{
  "n_head": 3,
  "qk_norm": false,
  "bias": "qkv",
  "init_std_qkv": 0.0634,
  "decay_fraction": 0.72,
  "decay_shape": "linear"
}
Each number is 128 + 32 x the weight over its row's rms, rounded and kept within 0 to 255. Layers, rows and columns count from 0. Numbers have three digits each. The size before them is the row's rms in percent of the matrix's.

# layer 6 MLP gate, 256x96, rms 0.195, rows 181-190, columns 0-95
102:087132137120146166131166165089110172116122185125145092152111071108115148147118123121083131141108088204141053088067102133164101088071148113173122062150061170115062107133145104091125192164059134124120089147167139131126123140105158119132147136121149151110111093151065083167140141119137149132
104:070134177080134137109140163144194110115086185124124129097111064119175137088170076152092092133122131128114054086108105130098095140132090087094159137150083107078125078101139151068118072158110125141124088149102096137134117152135146129151161133146126145150198104094078137133156132103192105059
107:086134151175121163098143118123137092035122099162138078130176107104147134126170138130096168136083144145105101164148112162087100150122155137086143135169122101155153154146162151121122113165083120088128142175122154164069117050120126099148078191182167142142124108162169087041145136117144181101
098:135141135169101152074075123111164194091093063129145188084099154172132122120184068180049130117076078114135063110173120113206106128129154070139137121091129143158108099115114109105092166118131148151156124116081131165120107115129191125124130157124183127145144112111150137111131181105104109122
105:093123138102115118133142163111134126069195134125167146104121163118082162147109153177120111150152113152153127139044172161099092128110101102129140064189117115062067124127138132119177101205111076114136161104105142146125088118089086111155152086115151149153110089042087106161160138122149179146
099:112156133119146099062159102081140137113101075138106097051140145190150197159109120141110143079087125109140051176084207144138097135118096119116176158158065121061111137116115150128135133182112092087105128156109105151132124104149128094106158146157150123149165075085158132120107126113143078176
103:118119206146132098146227138120190062076111102143106049118138065106190162105123077035134136112129086115137140180160155192145127113130108113143109094167116142096126129160128100100114146140110117122078134156113138131113122085082113095127098090178117148104160117092129105114115158115127144136
096:090118169114147184103096143117181135153132132121113184108124124101091181132150124069063117104071127121135143102049185163190127147142113132136135120155102145055179097102147157116183132128101091144109143030109113189138122135111071129178164119140103118095164160137113140133163135109168140115
110:199149105137148181104131099104146093051095077137089116108092124213116151134173121107136135125085119148156126145057165137089117120113057102201159179124090155081157122123160160117055129156101133134122129127131105122118089086131103155122164171151169115168129093085126112141188123160107134125
099:123117116141119120129148154092113143132133147084145153113150120122141130076095192153083185092120103148152180171119153081154102088114033126147168106176094129089133153175074157130131119196153107113062150187137072144195162135099119181114136082116154124090167089080134172145146123118134114141
# layer 6 MLP up, 256x96, rms 0.176, rows 181-190, columns 0-95
108:095129136139143125051083069149102140153051119126094150106123103146105164083195148128125155148153142145138129193085159098095134116124123072151129132146122170092111153144139164142156213146119159095134122087184192136142113150172093058160102175151132103164125100113150156107187141103121131082
098:126092156155201138152144176135109097112133140146116141115185084091075129161088150134123119091115100116070143130204134109120131090218068157116100114136132068132138092133087164120150121139154161114158105190046150129108110139150165142192148140140117149159122132131140083124123129132097175049
105:140115114109095080145082108119155128129177101138139126151162076097151085150175074095112134189159120055107103155145093177135148157082087141152094122113164130120108170170170228141116149108124197110110156206126110129123123110107094150107116130139168109175138142128116119174146156119177195150
100:113161196142152126137153129130161165066137126161092132145137053085078183098174138092154125137168172108113127100139157120110148079141090119120130090162135125105152121093066177157161130154121142116119091120193156099182142181136122072111112128092145134101162086131108089149224138100089111083
095:109102089052137116153195126098096155159085152120081061151122148113083109098112147140148120083138134102160062158134131102132121181119085096098112161151133132178132115153173125100087097100135202141027104128160111180166121167056161100142129128118164132117117091126097152127105126157122103104
088:131180076124125095101102089114109135166143147125075106073123130167161162165105108149150111122125092113131092144088132157123134143137125144131186148195118076055207103131111158143201181148148124121179199117104150132089169139122151115135130137159149103139139116116177139160061101110105114210
103:125125142161122099153183127151175136151154116130077081100113083184200117080082108087142105153164138166169118188127128189127157130104112106158112098130109136143136068179156144084086122084085098133116075147115130104117136090075158125100177094134146145110147097121095098126138156051113128209
089:105143122118103106083141216114076076116111097148138127162044114124140067124085106089114210107134109130203150161113070130133130115156067145131072157137101150164101139136099126141099164116125191109172144146135099098156147108128095109165146107127158080126135159129178104141178128096101082153
111:170125144112108137106100127160152068130138120145126148140169094200179195140080116052146135159116080131114144133139205101119096129120130105171142173157114125116164123163120151200120216127103127112107120185133068094126107118130128066148111125112055154151101144129100080152161110176112115122
100:139172080172155117119110119096148159184117149117127173174145139096106166098089160094051154081105079143123146147170163096193166129126111166161163081177089105105138116130077114131150129119150158099145165148226147134150160126081085166138094148169098149127188109090086135141148111117105137149
# layer 6 MLP down (transposed), 256x96, rms 0.171, rows 181-189, columns 0-95
100:139132105112113136127147190100094181067125086167135155144092068118107134119113151123101177133073162177109099137080134139176123105116129124133117122120143148120117099095107135133112195124143185096140132190124157105154061126160150136128172147129170068078149083097168132154151069152186160216
097:132103113128167170061121121140133086124156125149128111107191108141169165126099170133123125108135090129149134155198096124091088108136215135095132113149156196134134115161126203130142130128173125159155047104112090095097148163172149207121100095123061140142134154153099162161157150181146139142
106:120129153092141150118057170148126095112134125094105135159161143138141106147093206146140121106071085104115138157146084185109104089117148156148126127126159169191169166113166121145110137187161068102120110146113140180160102170126066123143068127150115170131086147193141044119113123128159094177
106:116148146139120082094163109159159163118160102115123196104105148178092178183141122148105096157160107171113149044138136164099100138132176165070111158119101142171099090112128126131098100130091106102148125141131094162098058102113114160143138061149100144212148137156107104146117088140070150063
095:141153149159088134135158149169075139098178157077108096087087166070138091100140115107096137111183144146166164169106168141154110165135104142082163104134087102145070165147171110035128152086136134120125095121109133104099112145049112154126161125114135164167104107049147151109163159084128169126
099:090091094147077161196091106164130122143134160144101175127182164083065140137163153155173084173184160085135097146121050140092122105126144181155094170117169114166139155146135164121187131092142160139170103190127125100106147163107118152143093132169113120161132141182127141190140118097094148120
100:138169097147114116169157118121069110185186147155082147089160152168147128149175170138153122096104175145137127121096048085195152169095073159198132113110128075150148074136121107217120144124115144147149108135153105144088108146174157139136141111147147078150109117122077162162096113123145094157
093:141161149112184128134093121165150140123032131084160093184170135099155159134102134161070078104119116108194148133102131118145140112104083125173075142153114037137066136100119106130130098077120112141190072101101139120111173103169190165146115131099125090087113154111123090136144118139107160123
104:099109135120119096130162183137102180190153125099137102157150150076154165125113056144118063147145107076082130137149128117132154104126161173115113135139086114143106080135085148109185089107144089159100169179151094138149163153114142148132162165110136209098149114151207118120061062094153125115